Weights of a small GPT-style language model, trained from scratch on English Wikipedia.
Size: 17 layers, width 192, 3 heads of 64 (1 for keys and values), MLP 768 SwiGLU, vocabulary 8192, 12.3M parameters.
Architecture: rotary positions, no biases in attention or MLP.
Each number is 500 + 50 x the weight over its row's rms, rounded and kept within 0 to 999. Layers, rows and columns count from 0. Numbers have three digits each. The size before them is the row's rms in percent of the matrix's.

# layer 5 MLP up, 768x192, rms 0.222, rows 205-276, columns 64-127
100:517443521482496471504539532503454467541508517648378508526582570532465583444550476449575562562539555532495523512508474512526565541470485513413574499485564449526454428439557471449560402550504509
106:412461538506509582439492575482476423422453443452528463533464522507484508514547474497486559403444488544558521501528532530500432472478534507547636500560522493495487521493475550527451551589428426
102:462589466496489527481472569559504520499491534449462530527503550594517503541490472555518600406524472415617501497509487543515437439471505522516446367588414483437498478532407490529535576442545538
093:575469514508499416610478490486547496495501461368569427522420555395479512522488454474442473463492491475532490466483477491403512407475476525486553524505470590521465512581558547515558462536491563
092:459456386482475401538448507412570456553506452581575468505501420568610487502473478520527493511561557478440537551542530468526497521509534534449512535557430563450498468563517555479472509561501489
081:538412509484435599474443494457455540498512529532491588452478416521489497426524492542543562517549486446501507501537457482510567488441530445464492454403419501506465519444551458490456414603560508
104:489548422496550569519442474598556555478486495456486469531469469558531501559313465503558524499567471500557512550454485396401588451576510519383492500521532522485544520444548420513474492496496478
104:589470511515563566501532495496555510512587507511489543519500493486629450481493372579460406417604557472360562451509469496510461575455455478493551416448395472402506465477440507518584490448532515
101:522557519492556542545562557512570456523474590495553439513429493464549573483558500491514509419571526452510432446485530509549495564500495455553424460553568463475481502450431553527484510526393491
100:466519465419576496468613505548440502577470496386495490494518435597604575417577544557515396411435491567492500472529554603456493479523485537441507589430505520438531536488489563576526508522536511
100:445495433458525498535492536459503515504526542466533557507583436431517467416571546493471559464542565456480489513470444533465553504506562604502454453496517528584489450526489537560472479630496559
102:536433466454440437432517573471531569495556492482469499575573567540433492567447455505417475424623522500517484538487537530602526447542643532575326511502487398516471513519518498475530477567480439
113:476480443521578533582507452535605524436433532509441506483470504550411546441519459441444496474378467506522440532432399430624364416542496482532576459515484514578462485518506542537548516556525478
104:481525471461514488500454468532412491489493491519540477518681505467528586395424552541502485579549405553611441541509499463469543539463524536470448519452463477466536482473487545510471527484503418
099:490538375449564544395434531356544499481531560434482495593587439506514566545489479537471465547438490484488499463484469519512484597514467471464521519523467496527504474492511442522537527557458451
114:527548502576533576479529525504438473497551541496415528494583519489461528374509386556486466439505557483529426506427513511483533486519483453418410501519557426457417500462475586391491455509443524
101:465407453392523541577540510544466566533483501465456470465465550500565419489541515459560619544610528503463560504542438506534504509486425482472492470446487503587559514509495541511512520447486484
108:484572548499470464509463548487442446467479478500444495474554480498563425471553467540436518456567495465457464492468516372551514515547538513487501422462419525426518540567410418499543459486439494
106:440538620432500502509577506496509493581466443516524490475501474494500440533546609475561539391536543514458547493395474504427558530549527571464512454466510564495459569512528575453516568473491504
100:459542508582616418558537536488470495471529492564357501551493449557499433516481467465442498548474439527497418441473511399550433501543483543429431528561572518493574442453520513554500510486496469
112:508465559481554492462499508500546497466567480421589610513486443538536500511518512565493541496410497477508421510512561524487502524460507498459591521464518480418524501510596513561386524539520504
098:481613536571493483568456482497484456497513508502577419503559460471485479509519591547410426451467545489472483458487503491442590563462573529450491462521405431571413466501570552563445477468485409
101:507557571588532523638447538529429494463408505533428485524466509451456470495538482464467512563390521553606548502490406492508506478461563383518558504433476453523487518487439539482535546425394503
094:521524484518517533497442380554499503532435492494508458462455482523488471593480528441524511508438520444554489503550552456500579429558507446452543508565473561510537555501491472473471544602349570
099:494431543539429522488521578458420489460473503552528505547541430506451481561573554559515493487534512451456523496542549494515483477574589456415536507538448496491571490574506478491398616593592406
098:484473433457559528510468413447471577500488462509437509487488499566448547487601451590604479503521378454518580499542488443456489549553491525468470510559525488519614524558532459492452511493527528
108:560409427549479472452591456431391495506572479485483519517507466340465548468463503546466503530480601454516492621478436466393506505529409453511528472512462509534431498522483546557508532533440559
095:519479506481592501448461568420453516483437482492501477481528583464517494527406524558555615571438560534484433557453536570454550399539494422530385443475445512492526526520606515482590484493525530
098:503487478479413506474476486595503549538541448504458497434527504432410554556462544498549462445546523485414459501476542432510463508502545483576583465528459521459551478415497529480424428474485455
100:533485521496524508518459457464493543550481439445469438462461558610569566463480570400596477494457506523523439524612569529408578550550470546491484467518481446534491548477477473526480491400576538
093:408379457484585445541487497470457478510552416571408588438559396481476532464513600431450519530547533554472435517547540577526497476551501512523483485490571550468563522469484450493462563450498465
096:516395540492560450512475521416593453540473505483592556507527519508500477606476501534584521549563589482560511515490441590472466436649433545521462532489486448497452534489458569500465534581573559
097:569488464498457489459540624572407528403546465506513473466472487538514517432521550467444482532529577484573609467474459525527487527471522483476422434493622512557504514607484517434395633586443604
101:539569519545539623521431561510464461503588505486480459492493472487565461482486488531474461536501526535537521446488530551550514483483598505435481505430468528584586573489522517452513515484420449
111:434562539576490430554507508533448443572507518487548439615439534586510397502559612505579530418527523426497493440551417527576518420434492533542475461553474520518526464473486458544516495552544536
103:545421481493554396500496453447406506590520486440506495459563521431547480513535484484537473511597582432477560469528398587504497541448468501437477509525492512579548527486520554498418541450406596
101:471471502430581518424618566495513445441461447506553482591512478463410562515470519533514594472544481550536531502543524481460503608436451506475453553536515480533423507522483480509458490524567444
091:531495509558472494426529497469573527535544585518613444470422512447441475589541422496457445637417528517557444489457520434521463541534549521486476490492480539389547508511429496545522553532539544
100:511562448546443554494525498491517522418523474511500523486513513576556503475527432482505379492486523460425475394438556556537512438449559554542481537530511560517492457558459485419477505470497440
102:465529540526495441475537466451581456515461527475492456499506501512544422490559344549427550504430468559546498511577512426499473506453547526535448449520618503498471555585421497564491513478536549
089:442458455525584510445484528565547503528550524451576509479467512519520465547520570562532511561514613516538524552513544574466489534456335502584517551487503441456488576534407518423494525516528449
097:443479523540458509495487544446526488441547440406439467447504505456489514505423418515509551431491598582520467508552533523574536463524461477469513528472538434435484562530454500429492502440531498
099:523571495463525563490531508520605513487500464558581520516582581569456405547509446506480479434480562586581576492441547448544402565509498478479602527534488526508480541431430483422517425440493531
107:500564478470534491401501490613529507525488559516417513512465444498443537452535515427496438464476570604473491539480482604494478521515431448480533592574522553533505524494559553496592558494486556
097:553574416571423609621534528548488421451546537448481497454449553460492449518511390570487530483509534539530522542495525552503435444451470447489399362504536500554520462498576500459473476498462525
092:516474538313355470552451547561492479454451514474548543493606568449561543490479508484520470475574468492495401483431496491552517505336448430575555544497599496533517472525519507623554466531536464
106:455477525536525378497521540491486486483404440523453565532544472433495436422486451482559449426536585496572493530487554533435490503453583565508530541578489489521541473452481510537442487514499531
101:466552541524563534596420562438519473438586493511524491572604528551513447535553503532442531414480500473503511522530423555525584593511510483530491452493574455559456430523540512433433477430527502
099:561338508418410494446469451508529502468514529466485431595460469435610476497554533580582406506542462451564545625547447498552511461452461420547537474493373502513472514470458455468439522455473477
084:463506541503450546472446586561479466380453399546502500581459513519487534496483491498492440540610491458569486456553479565495463499563587498565563514412458476440490571450561561534628490483422486
089:488448536610457486464532533466509441613494541426530492441467489501436518467519476522429427473527514563506463495474518461470429596525524506520552435521447428554548516618519406527604487484552535
102:524599601447564419486533517406463562526552492510561509372504517445586544553441520599481527470480497534513505560443537508513471459613565597583563545500503559571448501542503491622431510505515543
104:479462463531456450428558489497372387464545493469418430446479446508498514480426595529532421542525487459485414433511505488513444494445485439502472546445501499481588506422408421536416394485460539
101:442425497518523469611399534512445523520580445581481466430547521507544584437384461509481461568481501481466493562442513525502471532561512492511561413464423437455601450527472539464460646619516479
098:555413556512541532427491529475526518528608465518589504526570435542465441545516439542556429480520477492486450523489514484453548515515471527514392482487476404478509425541501456528569387534443555
093:531437560498511498584512549509534514439448451534587460452502512478497556512575442562503479477488548426525568414486480425484395514504394475504524495466492505517615491553512442560510486504518478
105:514477483554458544516514507511465521512370565572529433531505443584485409502464570448530537516579547455523548492535471536576501551494450456495538515495506499533470456530444523471442531515451501
093:519589475547490534553640585594467562500536526462535490525571488552487512471588454457582521379429461563479474593471408553497440479514405524527536531520447545567482588469474572549458383555508456
113:529549564543427546516446572493487450418489459516519534524570514519574498475498521537542462448477503485471565454582492479627524532567450518449557488499446577485563497479506448441511489505516530
091:457500529524500508412552502455501422540457470497414394472424451505563366535470485513490511486559523441481461460540503484459531576456431464507496526526477469548437515441509489441386496471517544
103:431363545507466530442473486515437552556484512506483535604542529474487544570503514558438412522519460606488503415503513436436469497527498504544460515511479511447557461501486359391545449477465575
088:510566411537540538524512523518476538519448467510472548533617563448485444414488483534493498574413501519458524554591569497504570558527538533483553440398595508470489496549467558534493605472574480
098:617407489543505457496504485536529515462507431511481485495410508562530488511444502399532530471505493491495457465524585348541432530521520515512447543462444473564518525609513392474442530544443508
099:487456529539514453569551492503458519537573480420491465500573519479431483539624445477521521523460437508487415480430456391468567506507421549505498518517431437489392574490432598530464438417529611
099:523497471464518452585489461501438519577491488525429464649603434407525554443530631578522485471533493574516481488568552469454553508463575498447467537520514502462445492555476421534464497506451489
102:458487521501458471496523555516430623561534521472481518396457446579541576526510498592538516504479499450540556414489465462544451469476451478493535456471566510490544401577518462481476448580402481
107:502472448496466528501505455536491509448548482534502543447512454565489515423525568465499566495445584459627441521513541517421568433471478469490523457513498556434496425541560476470607475510522465
106:601483494532435560496413543581549499496506526461497485464483459635557552448506455412481486544601493415592446533525433403578470487489490518467477480529502523473479442537537488485572487537493548
110:491447572415482508550457519511494411516430522515520442517527469448468564481432471451466484616459458477560473477486585538578420548518416463510509435475535545507547536574604542415469578554524463
085:465556521483426501522479528483489496516524424516528458446527428376500501465448434541540489449465498401481554530476477517555559539471532560500497486502494409385609493432563550522530502498356461
108:479451573511524431400549603548550494524528474507493520429500562556589532499508493508538477404634465537487485515470527567551522528522513454490573481574515398446529603469461489425550477479519493
110:518487505543464471495566517544486508518577534467464490563538513485506551479592561464525531492441318428560536521418532383552457456455533460526427529468498573552444507565517530482493483530490417
# layer 5 MLP down (transposed), 768x192, rms 0.105, rows 205-275, columns 64-127
098:473578461601479555510537468486519547473495502451542527531540550490595445511448406525454463557468486505574471488464452476506431553536531496506484545441498555394503435438465501412457478506471493
106:470472439530485537515592479469472545522559495491497590486540494562523562488454480597473517544548493520449439521590471470513483457589527472515474679605418537477466460466542524478567532485423445
103:475504539622439490507447464501554561493442588544510474578482521464486489532546508507574470532464592568471515445500443478619483488514482537441535540498433515448526463496636552446500566476561496
100:565460492626531534527450548408524356545611557397556434484496450427555529503588468418467394521531462476591542496462439526496522515449518561541556445495467499530474490571475554488485571497453447
092:545544543503475447439518495544453485439467435532506561487462456428563478632507487443479444508526507513463386441490457491564487516560462486466495603496508468558511607548440485547517505500507647
083:459508486552506636517525441509529444405578530492506515446468505442404513437503493476459536475451490473503591532488467489542601528449500526485355431493521466491537481481582528505491483531535516
105:477566425427539466450433460602542569474558406529543511498589513457501607573489454496574531440476490451540472486610469518455589462520603541447508461504577581585436546409486432518497475445421540
101:442506435499469550508555498444453543493468429555523501386524552501463411460587576584476443580555493522480424635550481538491452524537474545540508484556560496510628513487484523442527528425471504
099:453441440499498456484504513440420472523565548485544558587522538457505482455514552441485601467493531544464499474391511474551463513491467519407508520539601537507502427463511480442420444506479470
103:541432496451472509562488594487540556449486422573495494482449474524484381390517439529535423509605412468431442503484465469468416479443559477580546477525523438458524469527494553478482577491326459
101:450422508533506499495434415540476554442457495500415406536487482504557491546515482497632536544530430546480515507547503557499445453522423535449535568468486465487549622533516435462515482397533495
104:507448539532532527513497484533419503532503425509563534449519537534614519434480458488574497479472492506481473486466436491407372545574423351480489484468445513498548527543658497485520568508499465
105:523533629471484520562486538468428478449527487648440450455450541499523452539560424512498488556495498508476525527388595432535503524491501536492484458516516569619545528495512585555554475544529503
099:466572508531534460470451484473489529418546534533563473491609479560608527480525491540492529409510424447545426447565527474480585536401508535511504482566422483576613444592579426545529494517430434
099:522497498470562519507493512527527524489449540527496492520513502481503538486480556506572426495540494423516500460506587448518569501476513487609508511537536379506571498570436498399583502399536555
111:443494440567525420548467515521481525498479464562413376523478509506517583479543606431563508434561510541426530533543572393516496547514530518400535534514567527530509483466430471526583543473585478
102:456553503568594542505449503465497509465508447587531469555429521519508505646494467538449530550493479543520486476448567537410439446529521422470629613465515568470472558364540540562576491533551486
104:585569516479559437491531498518431412486567530407554528473566523557501534474446530464455519498463547502439437497568480533544518600496458406500586423511508575360497433483524420418460426504576486
101:488567469578513561525449487580548442452512540513509534490443400529469508478493578495592458542493472546363579501435456541429481516537527457635547404493511515415439500533473483470492529348556456
102:587547462416452516460509470583531525525516496538476496531585528490510487530463476496590413508529548444525407479534541476579471533499530486532470400450490492523414521529559513540480478503479524
109:439490457493497566469540584474532568485445509500398492495508522446579570543503524421442490446552413481491483493439533538465498441479457515488616448513569404529512455541445451506584470487439513
098:414478442443510507549472484537501527490482392602449485517522516463541424514549424443487453448476521507620461483518542519456487470443542462534543432486451538499626528598406475546562460584492509
103:472484614479530532443413435443479444509519566445449513491492483526440551527442438530589459418480505496471398434484474584558543512442504463442506449483507510475505478467547552581442487522433440
101:580516460535532504521503478477494530473485507496483425465564498429459536440475496558495500506471556486530502569434522433528452500517533495535520499545456459527402523588468589370535532519447509
098:540415512472488431544612444505433497508610521500451463467478568453511559610441519522445533594458513534444484409427520455534510500415542442449522501456508481497561455471455481501472452483484492
099:409429476449557535358552506554527527438406501550511531494465557465572570491443469518479468468551507551534404555578444471468522493515518513531487513394450480459549522431464479515474419517468434
106:414530547448433464517475547579520503475494565534562480577562552571456413488519480440560495525462471545422460407475561550574459503486504573484507527559502468512595456495537425453487501515481510
098:472459555469453558604540449446502469525460421389439548517479457536562465471558525503552446425562432550579495521502573574481518538482559617522503522573452560546482476518448501497543557571518509
106:543527400513470393497517418517533461567502473472512489418381474521452451527511511534499607446462473552537453505526502497517520528526532485467439577448519492357463552464562502421506566431491513
101:547583645443425520542524513435471403509519449530425487549503526519506546444648576441589470614549486522523497497455559473487460470475531470498444483543489496521478498593467493560494604574524555
094:514488523599545534476479543423533469483559457439554508374494492499551510530584482510466507534451490480511480514435503562512423504514496462506453577482639441577469463508535504551577401500454496
096:464429502553528468542417485438555496479498524484548447503498432463459428464509408491551510446580486488527484504497499583491519411460508531475554482433541408519545435487454467469524548544461570
100:554409566567471498522443536455546642507485565456492467509465536519513499497466516456503440499591503503500483542560533491404497511551523579545595448479494437490418508429471476617530484469455531
100:457532546466463471540512549566495514520536456583507507470529435473515517443485402427557571546551537612539503480518461433509508527536402483624482508573487552442536454513404417568476512513535641
109:556482488475447534540573568512480531478518527463486388512474600443496499430522500513605565589510446552500499514449479589566431477436512479495466503457487452394504539477524478439499420460470481
105:484509526506528597477501484558420482477549530466451433495451477528451506485557519495525548507465532477579513499463535459582486451596575439499513511574537581481449495522526465433403515592496480
102:590604420412534495498386482497532492502550465543416468511482516449594502497508533587534514466524528445463461470454484450517444481570423456440557492465419570519550429471482600493484520524495524
096:413510451446443521501519473538541526505501490523561437470481497502506516507466451422554596513480540442555466547500458478420520546585456495414533527468452601426540446497390514537497474548526544
102:513564506494520457497439520487489521604490459421570513490443585516503585455462560516394534609541514571523540568497493520443528507518506471540486496481378553496461451528477596488513552608446481
100:535578480481452538491492519481493441561400429447534514538448399510466551533515452507531508557326496465579449464569537495624544577516429423538556606585415423510457480539478537577420538479538477
093:449510394432571525464547541520519491424465484431509485526461475496512495510486609522565527520517468481523562552524619529468446540494411543512570524403543554436497562465406583465523573470401451
101:541378551458515437526498450504489456483497486556483496522562575542502485450428507510548557471506535474574539519517448473525454490430435385532584428558503448492579556636486496511452492610408576
100:573535506598559595563509525495549482512515454544495624523527450562524465548492559482436459395462521553444469499448567541522396538485434483538619618531487534496441540431470492501429663513484447
103:481537551411558510544575431552503436444416609465470504486469527387579493539468547466489549495569422442442568530460465510515496526581429487485523502534534487523450468556517480466444500500440537
099:514453448582577547509451375520537572448478524566422534536539520553480460491517498449474579469489496505493501475452422506467504520491517566497448468534534524442501407566533473457506445418474523
094:524518482445542455575457445446489620553597549483523492494536478578513514504516495546494443509472474547554452433476509461520455525417529533579512520456535510445497450569502444493603459581447472
104:527515459470486461439543502473504548645598525436626523561499540527546523474451552450442515475543504470473473543557585414569448441515446495468411460519519484493440519444475521497492507438516485
099:511448630535567434540521498507373427516565406474552464556478494559410528465497509466575507550529503442509450526538441440514418494405403581419510465506542582453527473516474541467453520532521539
099:454540552528480525492554593515512526486396476471600466583470505528450420548486503545565548585440554485603467456459573533514460576487564493476564431600551552452457514498524481537590456400474513
088:545473454455428513486442486529492509433461394389459481651459418545498550487487489583499474477510500540547569629518477539529587537545543404508477520447417498456393465410432473473485511603501515
089:461491512504454497516603416505466451590505537414471541452464445585476532545548520407467501453555480447577443491402476521609535522544558475535548510493422480570459504555448435575577529489571462
106:526501464538463592395475525533540511588497556512562514476524437377538502557453529557556508492513556502489457401492573505599547537518488535572457532479493530527532533436553569536463511537487550
102:419476463448523560500491486523578480412449576502576472547565630416448553469631439488600466517557443518471469505605482571458541478526502472572580536456553491493523522518533477445479571489503557
102:435573487498564465468559502391563544487474506530497512442562533436586526528501559539531478485458521524452498435553506550521458566508502512510561518450532506531489556556473435470456425494522458
099:498509558530435407413552432455498476494548543597516509571552565522538458468419458419544471524399497526425527491488448565467500474557457441506453520480450563523535535408570484543512446546437515
098:508519594444499447455572609489438493548436517491450429563522459442486473503513535517486432514533574459465552586480572432491551422500425496464595528535491485629417458587473508458492568440435531
102:478509488518442550463539506574439467559474439480499519551536371424416509483487530494465459497449555374504517469546503487527503484448456463475522466461525467455511514505514488529559407540349491
092:557480504479594445550514446475429526557395497483471562494479548493545499519457460594595467616417545560559571459475545485414469535590470602541497520471488475505445450450468466540457487501541477
117:460495497530470428466541461533494637515518599489494455461485487507387447521486484440467522613451572437575437491454468574417466481508629557608444548428549425464510564449555454569493453483492563
093:440560586518437465427528482483492474475483446490356439551518510527635469491555491464503518544499460446554459570492463449494447595494436412530551513543453504578518449552492469427494548470437549
103:556552479556415566509431510479545505604463450478498452478536429495534473510550482499546574446419423504535532478539510519636473520534476557554535492419461523495534505414525425536500577504441534
092:589624454486534535476439533574515583452456524511478491568475615386512414445476495496506412525487537538440519529562527427457495540546458524435530519394547536540483442405532540499428542567499487
096:579519538482505463470490472585464545451458401541467493483520480380535505522540432569499548448519486428418435529563588479492580442530419518475507486481431483644568529576581479492573436619487481
099:499464532586494481513612508472555625482507490469508418538563517408461483545555537526611517493487494519438518488477450471535450544428530546466504516526485497480590456522405554516432511569456478
103:611515450547506571482510487467501507492583473601481516456504514458463413503508540491394532521459495507457543526599439510494526488487523460604553504565538496560574577513470628459499527614484496
100:511563421539402524484463516459557463517611432489511486596576505548500449534558506499530526551445570429477417539455508577441498486504477517578467550472440465481460474566587509586494508486536503
100:483444482493535450594428512414464482491537476390575495471553528451423510526521478463455509479463379590424523487469491517521508553461517530416579562534507510467489483441533443464572502467464543
102:399556521492467455493586549500428498473560467540496477508512513516403479480440579518476542487517474569437459484476470586482560529533486452465452468469479583519435541466498580448433479515519497
104:472419455410480559540514487566485474488541635528466419501537476541481536455509477461478481454502625447530494522489525536532530487455475358446435524479406525509530479386499502528417540463477407
086:491477434530494514459530507448454431413514471495521492405433426432518482480510441516501422468496550566561537537578574475482413530535529563526479532518565486557509550506475515519559494517487518
109:547498524538444550576425410499526439555430615479485483510497434447522492548470489475587520489546465461488516520480613478579404477519541514523527584451517599446455553580541563588396499572488449
# layer 5 MLP gate, 768x192, rms 0.213, rows 206-276, columns 64-127
105:520443467587500507496482467396474385484546591444522517543467501470388485549573584446618523461474507444468521576413496553440520507500465526387439555545474429461474500516500419433623539524613557
105:440536442463506461527468521489467419496502585491455440503547472514488512458481514575458527437471487472527457370625498530504520486494445603544465401540412429511448557497525535461525512546560511
100:487519535492581477447502473507455514442420508469544517529452526427488461430478488507577529487483463573474575565564524508482424534536444499491424442480515487412531594453547529492524383520570474
099:536466487560540559463450495497500523530524600460522515548445537533545507606540487591502569540552559546433493544423442466530480484584511525428434546546512557468507466482437510440509458540470515
085:401541407535545484499596477529509468524445463500566565548510518518513431551494536447505532491474542631478350486487526529537418514552359555500557619542495551538465422564423499554470442470473531
101:528527517465483463483443433516484554492559446394424576472508462541495472572536459605581529516477429486511481470494522408562507467505528485406506525533531507538456487561511483457595438562463542
100:478459451455563546534471569449523533525466489492444495444474469592555443558494518524513450453502505540430522483527530504558520479535519420488464445478449553508427526503480494475521514549482464
098:586556499513435523462482444439541502574603495491550505473525436532488463522515509491602495475490578519449571516530530570382548433524456545468490567553467419529518434526505454540539566498485444
102:599492442549502551464499513463533537482508381548450573567409459484487569451448573413436472533591491548598466588471523501482488485478593517552533449446511584436490537509503503458467639524536440
094:414471454562409518490489473482492494538437505444502502463452479534486539539547487534593508364461527510401460432490543502546500421539503425531465493614507622476532489513483528517531449449466509
099:482503446557495447445534397477585446490503593461534491620446577531510552452541615372479513508437425502437530588519522496461531513465467524469486605513533509498490577540561511570453449519575533
109:478494442584595499529425501575458557475539490557419536557479432559457602549420431475467496516478453428504416545405430516536493496578452440556593459493452508480468464609487515516516487570577483
103:555477410524512578478538570498619534547536490536439530510433544542473541484521468546612536502425522584444496531572405409497486460529523473543529461512529473576563462435464530476487429472617458
099:516609514490541552434495568441538497465492510522540464378409450507445397558564432486558530512484479529470552531598436508598572507460448501515481511543448531516454466487531495484473500481469527
097:492436449520469548501516460451524431490519488551515460458482497611475501425453491480568492473525467554491464525529468517483593569506469536483474511476571424503573467451546458541593494415490434
096:466594535593564539598432551434493548463582419481514426544491446470417501568429519572473526444456556488546432494452512531445525475490449517494545519495430561406516430438487528449524474551574526
104:462549572501588562467465468523451509479622570554520482429550423601491576596514441471457568452493521479531497521563497397592474559523480503557585507435522564523450418535549468469437543495566545
109:579477479527496509478402594451479523448471588572494478456422470499482466452461450476489413495465587527480549535501506509521422501423423452553479545475573427483561500499526496485532458486466524
098:449571504576583499599475436504533421577417571587444533484445492376461594509525427521568446455420448491481531454552449432457511466479537598567546509465489404485393516500400492488504557583480523
104:526490535569464472573546507506429462559508529450551486509474496593419537427505443531514673537462486553501534587580470454524514511559467462492391556580491550445446568510533473458517542436475455
096:490550498493443497458591591536567521500450485489483472555511385472462523449521493421479532528478570436476355438526552420446590515478469583440467467515471483451495484488594510484494558503469564
099:453553492476536508599608567488493526415540457576451497462510438482579488453519483546487527487543523497496476457590475484474510532492401494494575533565501477519403389499470529612499503531549555
097:510461493450497523497532477539495475453504420426488530534435419424548446549564522524593457457542433523423447499477498626481404596529509521429513489451457515457505514481455448471495540420540420
103:482498500564541606412461516484537482453526514468559448511456486538458420445477468533513591478456553475544519526453441476482488548498417493545495505465493475500502453505517464489607567459470489
105:517454622509516481525481518414512559579616432536481431486571520555430449454528438490484483435541520432531608549464521471453526552396417527423447496553442501611522483470464551504515531436549530
102:543511475568618591536449489537572569446527483525493468505422434543551563577563469575496476373449545484511547473456536403452513486515474513528434474450517507405471513564542536500491493497501458
107:491554577546464488513485474544482545574445392404484541572530536488408377522494533489518492499494501469523467554538444458425494430560437546481492536457476517467530498603546522499562459404541562
110:475556543454502434530436455548423567516449473436470482552542509408454483566516402462541549444500510482533403505496501511477525461450452547523476530585538474555526523509580505553511534389442538
103:520463477506366554477409483460476497561399494490485408495515511468512535504604492573644468487463485420565593522514471462415571499487520616523560486461475483431552459539488389524464472478452499
099:420506316449525545499538557474463544527545516470466501475536399504580477517570592425494555517487435462435468458429493606565422430527451468552528493496555435453495527470507506548518443485493463
101:519588468484461519459589467541460615467448542514424518483542601474533524456477550486443451464488519518463449386556481381599497551447621559473540541460430576497517480578511495472595455431441451
096:478456463529408505461484587510531476483480539492452479506474585486530537582561452525519496546529362429545612485506488515603582498454528501458448419477600483536520428491472555509434562528508552
098:597479445453570516479485499388544480512484595410475453507489586557520580487516543532430462425505503506474541474478474496428469572458469455476550568498536445430488573538622540486520531404401450
105:503482479486465584487482502491450511505546448479556512505500384523485479490554478492471511515543499533521493494505380508534536442432471498626545552521565485419519523507518478583514423428503559
099:511600496522407553501524443548528532414370504440535447476430529561507449530526520548492454536445407443454453477441509456565495468465524523540582507560462474453555520475460484468572549462366538
102:424469559406512489439570518549418475446503472536558433616449452533457431459460571399454511537557500492450482504491599524564552454495481484474517525541481541487443546434373483511439567555511491
093:543516484511579493518456426462451507544442530493481569504484551466581431398385623478545450449553513494428433521562440494518540499496448552476463456577529472492502390455472499618550443465423516
097:411590449504488564436462518560547448429493451497497417527503484582450481517423441517441358521543473467454482444511531558528547535522529581507555563554450493465470496502485564509532548412554443
106:493514550506402435571460436507492502428527551540438473475571589473568454511513506483497503433492553461474473514480488523422550493522447552472468455410509551509474525487423467454611414466593435
095:503569578470478562533503541446409504484494534466412452538520535568486495481525427442409562555532487514420497419503447540448522429485523442510544456509443538562471472525541449582483441439560555
106:485554466515526583526515551505318432610497502508480459596535499433520449505458562545442534537441487447417483557563527554514533487526500525557433498543365576489492471479511444522404486509479482
105:502422506583539383507528482434433451513506408503481509580467497428599562367544545487507505564408427459395449580514465614532578469464487575531520522482520499520594503555502483636484499592515436
100:542547612495440451508490503542561561526528510394451461535474426522543581501468448449432482417539514502569482581502505477394483517488488441548489448508513418434495504581559513585461509474479517
101:451588424515452453426479487449565542586476460417529492407538511534487574613508550568518387621523510554529624375519542481524418544449486445579501492516463540463436527376503537507505545577521463
094:515517514457511482483524412428535588608532448397429532540467428458474545454527516537459398555503415570481493372516514464505466571532473503502469497424525536440556548450585495452471570536485453
100:487539513475482470551511522651509576524467478468446522518498494517555592521486426460556482496617441464558579425500478418503539480416581576475524500510454442457461504364517543491561470470477487
106:514451424496440431489507512518527490450394552533508438440555518505527541500462503475475528499495479478508351493461510499431556496432455491467491506493491501418368460579536485465593494474484494
101:470473529470552417514462447538428583500449468559463449420447519515485492540434571605534515515511484621465431501438456512481462444488391406525435438506518504512480458464573394548570583467548516
087:549523411550517449512491457438385512662544535464523490504593530479503436534488496529496516484486487452472520533449533454499540506538443513449482519537504572565508444483430453414525504537577554
097:428513524545497431501607554492439515563534581443499508449497492514531622445512519479467564450417486469521475514522520542608493512549449541580539486581453496508553486481519461518526542608454420
100:540608498495393540520455455459490514516425547509494488528409488411484600459527494476493506482501475478415478571436540510541564467463446507545506557471541474496508511427494497463476483589392480
102:532543502499481537494591502457536489465530546619479468496597548438488466442457494406458541549458530614546470469463516568507622460412425524476498421428481467525546518523506430476510505565506513
097:457541441497616549536500463458493449509486532473412547518462522560452476527501500532530481517467568516405403628477583465509545600514474567380443471483569533505503544614486517545388494434484512
101:520585447579408543444503517460403508462489497487484482543469517478454469461530540461502587634562510516390579425480416540546481497425517458488547470601489632492591468370554406561600521452512538
099:466516370456454540472507414477503529476486491459450554486492523526536467485529553452495558503469399519480434557545504550563497537537654507539453515455498525452425521467474514487597435458547493
107:516461443482532483512428486449423533651501495456497504503412479607533568562518512477480506545462491624441445638607450488514530483522476574497523542433557463523464507493655514495532470561558556
098:334491478503496497400457486395552500569581405551489538473485456518512440559548494528464493452518487495557528481423450482520523462538602422540518444477562516548522454533455490386464552537420543
099:547537467534393447586465423508489449454522494527423549439548517421551504521461433553552540464421574490427582502610503513555503535525449546405510458515573547517478468531476425517464497471568455
089:470543488529514468412409526528618464447453487473665554454538473543436498497436565487474503513484565490422535574570503509492484511483551605599576525568491508457601496412499567560406450448440427
099:543511520486468470464456631510538484456611443431553528545453466419632545496482501556449490453518516537454575461539505544418385463496474551473514545550513477444474487497529477550515579506498539
089:516494513504453428533578525514484504562564573627491493507505371559478499528472526516458505575580495545479462552484474440534413571512570539501498449513412480568559416576467546547576497415394514
100:506552518429584426484498529439569538588405430503519531448486484469508541540412519547450569460464493520479529429481498463534488498419548541457431488470445511483454519427549513556472556416517431
097:503487480457490503563458605489456448621518550533548563458512539558438547503453500527443456461548534508465525548603486497474511488495576603507592531481514474392528457443444364445546482551459508
094:543512472524512605555531459433571432436459393492484517515589367394491541455443534593461531533520550540550416504474562382541602511467426425438523618565572512451433445520460542454451482563555458
102:441626465504540525505424542495513595557443513514475522412513565456524485508448484579470523430518468495462478523539534535538547510519558535408439558492511472529607393539443510430425504605501489
097:513446456523564455430559524533468476479540516488482485599574593481498525570437419499580422521531511524515579496450557469501451554530468441476403515430474495451415529458506469447507546475498511
099:483499528446450526491490427432550408515472511467436440586426524424600516570572427536497453482433591522443470529480625509512502523521524606433468529527591448573538519511451408477474620545516488
105:490493476462480550498521462498508443541508487535520362517523402542453495389471468426505420540423484530562446519502590480458566512454472452432502508453488627579550489455564548420522561606540437
091:526492518538429457478512619531489418413503416449489553479542512508519609354479507640461483518443501535570513478504449537527452506505510510550576530525565556554542484522467474577489455485421553
102:472588548475527565526473532471523524556580602522505428543561452519483427462463474453487544495360526453550515521450453524543562529504523555476561499411519456514579514552435433450497582417498444
111:558426423489510532561507525465478460466597520444438523484534431480495537473542500530458532510430454545456546475507493495579370503498482529474520547485438595518479515501566497491518472577514491